Weights of a small transformer language model.
Training: a variant of Muon for these matrices, 141M tokens, 4303 steps.
Each number is 500 + 40 x the weight over the matrix's rms, rounded and kept within 0 to 999. Layers, rows and columns count from 0. Numbers have three digits each.

# down: layer 5 MLP down (transposed), 512x128, rms 0.038, rows 255-301, columns 0-63
# up: layer 5 MLP up, 512x128, rms 0.111, rows 256-301, columns 0-63
down255:517578464455522491553570450526437488525551486505454517457520480497509516476455475443503484531437512509450466444508490578494575482547507488472495538476487560486513529493505551489469480473535515
up256:519505532512539449494505489473540480532530493500496469474475535538499467490480550451558491437526551549458529511494500507495447532499491452424555556579489523465499384575451535507437459515489529
down256:506488506445514493521440501482508560537388463549451437485482547531477563498480457457534428486482464485523535493597496498484480523493504521567547525508545488478467461509514524535539511463451499
up257:476530575589526549478500454487488620467603530459552455524517500507481533512575508505490462521488595437365529525392395475462550535500477450461496521469544516518513441533556541469497538526461568
down257:543560361436445399480512525464431482570550495467469530573454399525580512496525523519419507454525524388553522457440489401555501563532449516502458455440491588499433505447550569518463471544548536
up258:610554561571530489570465394510539422553461408495501501470567440435410486485515504455514525497490549488444517511480481487479522468415629400539576501432513525575539537496491420532505611490541539
down258:431555447547569494534518443546526431503594392473465520569546457483419524440497443519570458528467497607480486511433491527529522450425461408558402540502474629510413553522490464525503507551447479
up259:556508471612489481527500467569485474449534477455489580457423495465509519561571485531469508547516454540492537525477503462485497502470515477547541520541458551531490527557476477429509543459512393
down259:495541524531488525516500519522482427531523450439533562514435516475489458477539519466495484486497514505493481517503494488470468472519554546495547514537488566514508522466523519432509534579512448
up260:496475501506489517497521513496528503497504479515521515492490473500517493473492521497522512503522480511487473477483511519480510465526527503512504514492486514468488484512498497525526522468519499
down260:483513480480499501482503505505518486518515520475503506508514481501490496519501504489491461518491514505499490500500511488502490484507493485479494457502518487496497511502508488503497540508493496
up261:528457468585526522538514520458535516491573490500510503484545554448540472498497534520516510531462491466463524458503500511531499511462462479440553497493520456513428516512505519526440459503517484
down261:511415543427529345501499484519460494507500537527476503451443504540479522470502525482468516596507498469514471492462520537500514554486485502519497535481463519440539510537512521538550498487435574
up262:512494471547434499541442493537489498551470543493540510465498442460477523529559478526512532509478455516517476569569490472522430482482488503451539497476493530497531506532531432501492505498442463
down262:507504470501494492515502452455473528492415446534530492495514480503535511503469523469454498477423428535505515519511464516523509503529503480558494452491498512473521447467503567480478527486503429
up263:498577487468428538538435471519459506484457543511500394494465394548451494481532483445530583495442475520514450565431566532565443550501567427484474486499471514496553388495472501483556485474598479
down263:483429461468466582569535468544422519519539519484563424496493493494510536524473520423496449560401444524533461512505505510524599482460464537434487598545530519466490480504516581504433550571430511
up264:511462505625456536526488376467593608557464577523497442535570537518506548487456469572543526563465515488566499524453485471500497508513423603555479530545492481507487526462499489434437479500451580
down264:544634432488487638536433553509499473485406489482449497500630479565495409498424496456459503519586553495514556445566507533422509450550566481532461470381598492453530461416475543394533446407515542
up265:482509462535516510494488558597473524549498448495515420504413511559399518518514493473471513463486533503422496522482489483508429555462503503546539476541499536535529451504400439591542468506495459
down265:453447531504509436518458348427485465562492514553537547523458529519503508432488552507430434497520448463505555543581496367501460512509543575561538422493484485512536523506469545540535518516585499
up266:444444488507524442547467521522466517432497509509484502514496550402513500550603464474546472495541435512512448468522526489542440485540493465492518444482514464533581539504484502552439457428473528
down266:544561527533449570492505529521472490487536504463472530474506474514458493486464566473538517524453522496575520530467514530511479519481408468419490521527504516501519528538550520539517559503540501
up267:391446465473519522500511488448468497518497564534560469396516511484530546513473491455512576454549426560538447557504497462518530502521501558478482516444518433516558533542538484452506475409500468
down267:475482509513523444504512496456451439499486555499478551464518576519417540496474477490529556495493510452494516498557548489572531503501519503429552502501556554455492562521513480490513516533586456
up268:509483469527518526479440438490473477514594528520465568533556518472526530455614449477455504572509479507485487498436459464498538495437623475482609475474487439516498440436441459392516507493454403
down268:459516532632398476452559508509425455514499540485447519504515437504562569509575530470554435486476488397527470521555539534598519484569514518458555502444567470538499498463483494466567499557450437
up269:494410495474587549416473520514533507472461514515436477477455400429508580517454502514658493516557473486562464607472484484559479459517489420574527385556516513499491603356433562415542580460518594
down269:511483603448511480478553434520569477516542561516466415542519591529468508492469452554495498523458501446480534464479491507477455519480428505489489581489358508488501516539489501455515436524383444
up270:473527517492496509476472463514494482511525520551506518474446540483499482467494523524525493475504505468490546512483581528461486521476534475462594484464501500535474494539476455471495502493556464
down270:492493503491498449508487467444485501447466494504498524501482503519461444510503472476540495482527502504488558523512536523450518494517544511464517511481516499473499487524519448462504509495558492
up271:516478430503511575480488515523506522508479531532506498513476460553447577513538491530464471490530506523473511478519463399542474474561493489505526530465446477523489539477494520464497477514512535
down271:497556493490445445522482498497534481512503479454512449501504485497466546504470490523545527522482479530501469487476525568461518507517449540504502516494531570520535440538516492522504524552480485
up272:493479546600573462574473453417424558504562493585382536502584479498393430531380518562482573495425398516466428503528511535506554526525499519518552432420511568446524567517546517500564524489532461
down272:577464513488546490495582443506550464450461482464472381553521476425483452507478393458500434550551518418451557498464485500437438568590535435486587432481532565483494473557477568542384380532523534
up273:493497488526550505501500526486557464502508491461518503518441490494531516511507458451517538517502543552468491505545493433486428509553495495488517471485543499525479523531470488472517499507585477
down273:465522554498540480539470495523487507518540459468447491562498473462558499459520484555514544498467501530531530473538480502516465528467520519503480448450546469527469536479511527463549495482526551
up274:440562503523585467545410498401510571436486480487579520443541499539483527503607512643533526540533446510489503492564461467428443493487529489592444396494467542509338532503423559460497500424497571
down274:554490554471545551583582520523501428580544474534561598438471544503637510505446534526504515436589485477483599489460552568453505491505519486418482560531517558397537468492497532578592398435508497
up275:475586546515459457463475459473504470532470429519502434525425501562515447476511464476552568459465462484543507521543537490494480515494565591511477525442517471482494455533554487474517499471399495
down275:424539423476534517455515447475553491465487486485528506511489508537499499477497465417550419515512527496502547522522498495538496453474498505514470518495529464467496550447541471441459509548499531
up276:517459551468484490548584540538502568520510492527459440501529537517539466494475472471498484472475558482525465411560486472467531545514525438468452497435538536504516491492467517562433504510505457
down276:560504513414509503521550532502450501475508519513520524493512518547505441460521522467495511477501530428557501501483459542552446562548503493541486542441526554454545556542484519523484459476495488
up277:497478513491471533477501504515482505500470496498524516506486497505484501496517504470485528510495524540517526534514506551505464529501500488497499504524523491485504523459519519473491476500530522
down277:489498500491535479534484548477486451494534513493497518498501474483512507528503503484526502488495480526465502495499458493509509515470509528471466515493491513494485510494502515491461489507511511
up278:477488523481533499537516448472456498527529458472472475518494475488515518544500482526479447531493481476494455438525539498486450459516463503457458482476492521502491436483508517501505493494454479
down278:515522510500516507525463472488471467465466550471455485531451491535478529503500512479515478493471539524466459490542510473496495485512467465469539489511473468510509469460488508478479536498539524
up279:528502506523496504468473498497497509513522509504510481476503468463510450484497506528485490487499515543495521488510499472517508503496467499518508519516518502504504485536493498472517509471483496
down279:498496468458500484521516499476486459508485513506499476497525494518495453501494489491497501480486506483516495507468511475487483498488503502509522500506507510470513503511473497490541501520485498
up280:492494475454548475460493504489499468485471530507498457437482556563510516506482520483507490452419467552491512513502466494460472514500508542461523554553505470490502478514490534516477526468509501
down280:477533454495537487510464527513513483496464506521483443517470544505419538504525527510485535541572547463485554501467526518530470479500540460469473451511496518517504499504498473530522563539509489
up281:497527510453532564510525458467466488509449490498479535489564461507571547538481458512629529514462525551526518585484450477476452421588463538548556517553532466489534506507481552537576504439512546
down281:494469538454499519536552560484550431504519548513422471458500453565415512535467507437502505577416575528535498454536448505520493515577468418474500455470515497507485605437484500507554551585520523
up282:614574567401358370535529429468528527533500529522532402464586458554467462524544552500513476502451497484471488435429627430447478471515472498617497483548480611487528489458407498502483484464537493
down282:468354467504406446584486425526549535462563513511503434480426534467502493542443466462539486472482528524593421522511516562636397475505469497506477481499491555482482574477595515466457510588444353
up283:466506457575491467484485462529473478509546481521458483494489486492509538481448487504533531493527485480526494479501458483462490547564483478446502468512536523524494547525532543518527513485402472
down283:494559524478466448522456478503498479498431458535508511475498501517510497524475485518575472493536490439498523543527475497533497454494461477512525476453539480562543517512551460520522503501489552
up284:426545496642555426395500472464469483505490466471550448508496461462513432627474560491458546447492451484433492476552549516574522365461491494492478451487464515542418482503488430484522552485602513
down284:508499532537547497435543465549488393478457461498522482528505426577487551491573488534488541447532502530498460556540507436562479501527542521507446520527467530497440447457452441493535511576447548
up285:477458532573468490512517471483558500437457529551458440432536535530518531465488491590563490456458476553499494528545556448524514530464565555491534448503509527469452530553492507530400479538562506
down285:426558405444549459503520424479489465509416482519434520513525519457516478462607547536509496521487520521514515555468511551558509413496497474512454506514429469500488399459503511481485576504499521
up286:507583521472497509443489523489524530482383567521540501496514580471569490449502465526463521509475563449416450438458504565486469491480502424494466498484530461517521501494507456455461469437550512
down286:454436564575462500524515484561524486496426436597473538447465465532558495477544509524443512565591437446438432435487469505511490552516451476498519499559575445552445465559519432424581451519523485
up287:514456459522534506514493517502543510528449450543506473495527491573538512504466462449547546527451529512470480478489508516532504472471491476528488496489545491407417624447494550431525488514449514
down287:429536554543513568481478466485525495425541454469551461576490472505446513501541503468518574502545524482499559519539499484488484553520535505507546571466468492541578552566471510451503533486512528
up288:510424464502517499465507524488476523507487477493538446526503497528458488542391481552498498508412512575443539547445562479567497462466474540578459497574537437499437480494444520406532560407494560
down288:434548520482477522472533438602548376498531501554456567487511501507487586464562531451452498489413553502526471511523521507498507567556498473433542469551484508433538438469558539572508493594496476
up289:468480485498474536519494521499488535528543482513470511502498510501479519535507481543513484470557509526457524478500520474460505498482492457511506536513477501514496537496508485547460495492517515
down289:489538512474487529550479473505512473510491479518504534471511490513483509504478500497507473488504508485455499493501510499463497496521520518516508538474490481513492504507531494518509524521539490
up290:513441537491516549539508504469483561562505528562499534523464636460493491528527508481453511472440546550497526523543487480543430514528461441493434512483486415517521500504582585546518496478449478
down290:544534531463456526515486503455545495518524561551514504490450539451498494483500511441505439464532465485513496565528517503542508465560555462453397527534474443430464559502529490484565552505504560
up291:516464485559511554471490576472514537518514469561477552483463501490574513559512503495504530447506500532534560461501449439526501560530445469507373514556530507512466523459533550523505480433507549
down291:526546412484493446549548508485465473505497497467486501580470519471472526468605537411468434521432523499520523471476455523577488446508525487511413452452487537511434493483478439476527504535477534
up292:498439548474571516480505509511535541523497576552467558456561548498528501455518517498447528477534527545501491483528538490510489521500486532477502474483478489452510460449497531570459503522459464
down292:559447500431489455525467474509528502563451486511503491527534480525500523479508492452510514493485494471483491503551497482481453542514485538564507481489486514486520463507552461511474475506469519
up293:488567528478490473591509514584488529467502478468535457452566528559470518523555452477508482474473467538512450594568507532468553513500437494532411538438450528462539459558554425495397537492538521
down293:540511440485448440494436578505575493445550473509528440493531525489402448519496456529413453559523494504575477481477469512489480485500496530505537469482483403489439491491494493471413464474503532
up294:470482540602530480556512483535458571507416554536552409497467531491499536615511539508608375472552518452437498576492420499489451480553456545488569511574603464555545550411502473516467479516392508
down294:498509379501522472601481551567460487520498511399470423503481497398484466500494592550583425589378632467500565521485544522481469488643454571398505494526634440511529567455528419579443500612389422
up295:632504467466430477479464455499484539491520484516444511444484445523505440492473546504543488501486456460468479543550501518457427513485528526554515511516454442523525454475467452427491455408526495
down295:388505537491516465539506496502479514591496496562526499584466514395420492493513617463499544454522481569507592467481471549489634478448463440522550537456556459516474542486526595459463502558546454
up296:490473508506486458525474532541487518497514505484467525500534505486460488546517506502472506542491471501543500574507497472512505495503474528511450554480474521488459546500532527517509496467467512
down296:502486523544478506503470486513492512453518500493531512485501497489477488518518514504487488535511471498507482485494524506456502509532448500467495479479511507489488508538491527509491475490515443
up297:444521477462527483458456520565496554516494418552515350472510478473444546557531496500465491497567550456443490557511563453492455522468464484523448482527415524485483417478521593517535492552445525
down297:500535459469467551449464506505484574453419411530481491502465515469502514567535454402494452540548501495492469558509486499583463469463455542503542550538481484508469560502534486542473552513461512
up298:507518505523428438467489485510465492518513514504549466479500492523540488420534503438509526547503544502476490487474528550485527485499541521503501495534454478471518510495500470520497518457512532
down298:467516504580526458512492526487563523516473490512482503512509480477479548467494471503541525490495469502507456502511514471488515537475494510504474504506518530497462528480474501467516505516518436
up299:447469468516524549587524433536433553540468482525479516539510548520524474452552518520481519533497456554520451503543443510498430463510594447506515559457515516534566510503519484435516562421449541
down299:507536500548443536471493555430594393470483514478474511449484462539419517576569507483457521449482495510485506503455576515479540467519595527472482443531480517469486397410471559419518418476507466
up300:495487477452547490502434517529544474497531531506519437514528493450476514542533564445499514513500498501453448587485454472522511505461506574504438445505494502487480519512508521569538421469462509
down300:466506496445514503562501508514513494485464439476540459494510504532453515511575510455484489567456513440521575547531472473484524466457501517480569480466476552473509489511495494587523463486523433
up301:491484495510525501526514465498487505504490490431495509529503534482508538513489512501493419480461478532468475549539500507478454446481508461513515512521518476488546471467473507502444527501515470
down301:502476464473521559538507484533487476512485493494513506459454511522471488459557498482470478500492537511513497536497536485491461511481514481464497485535471515485500480482493501504494521480488459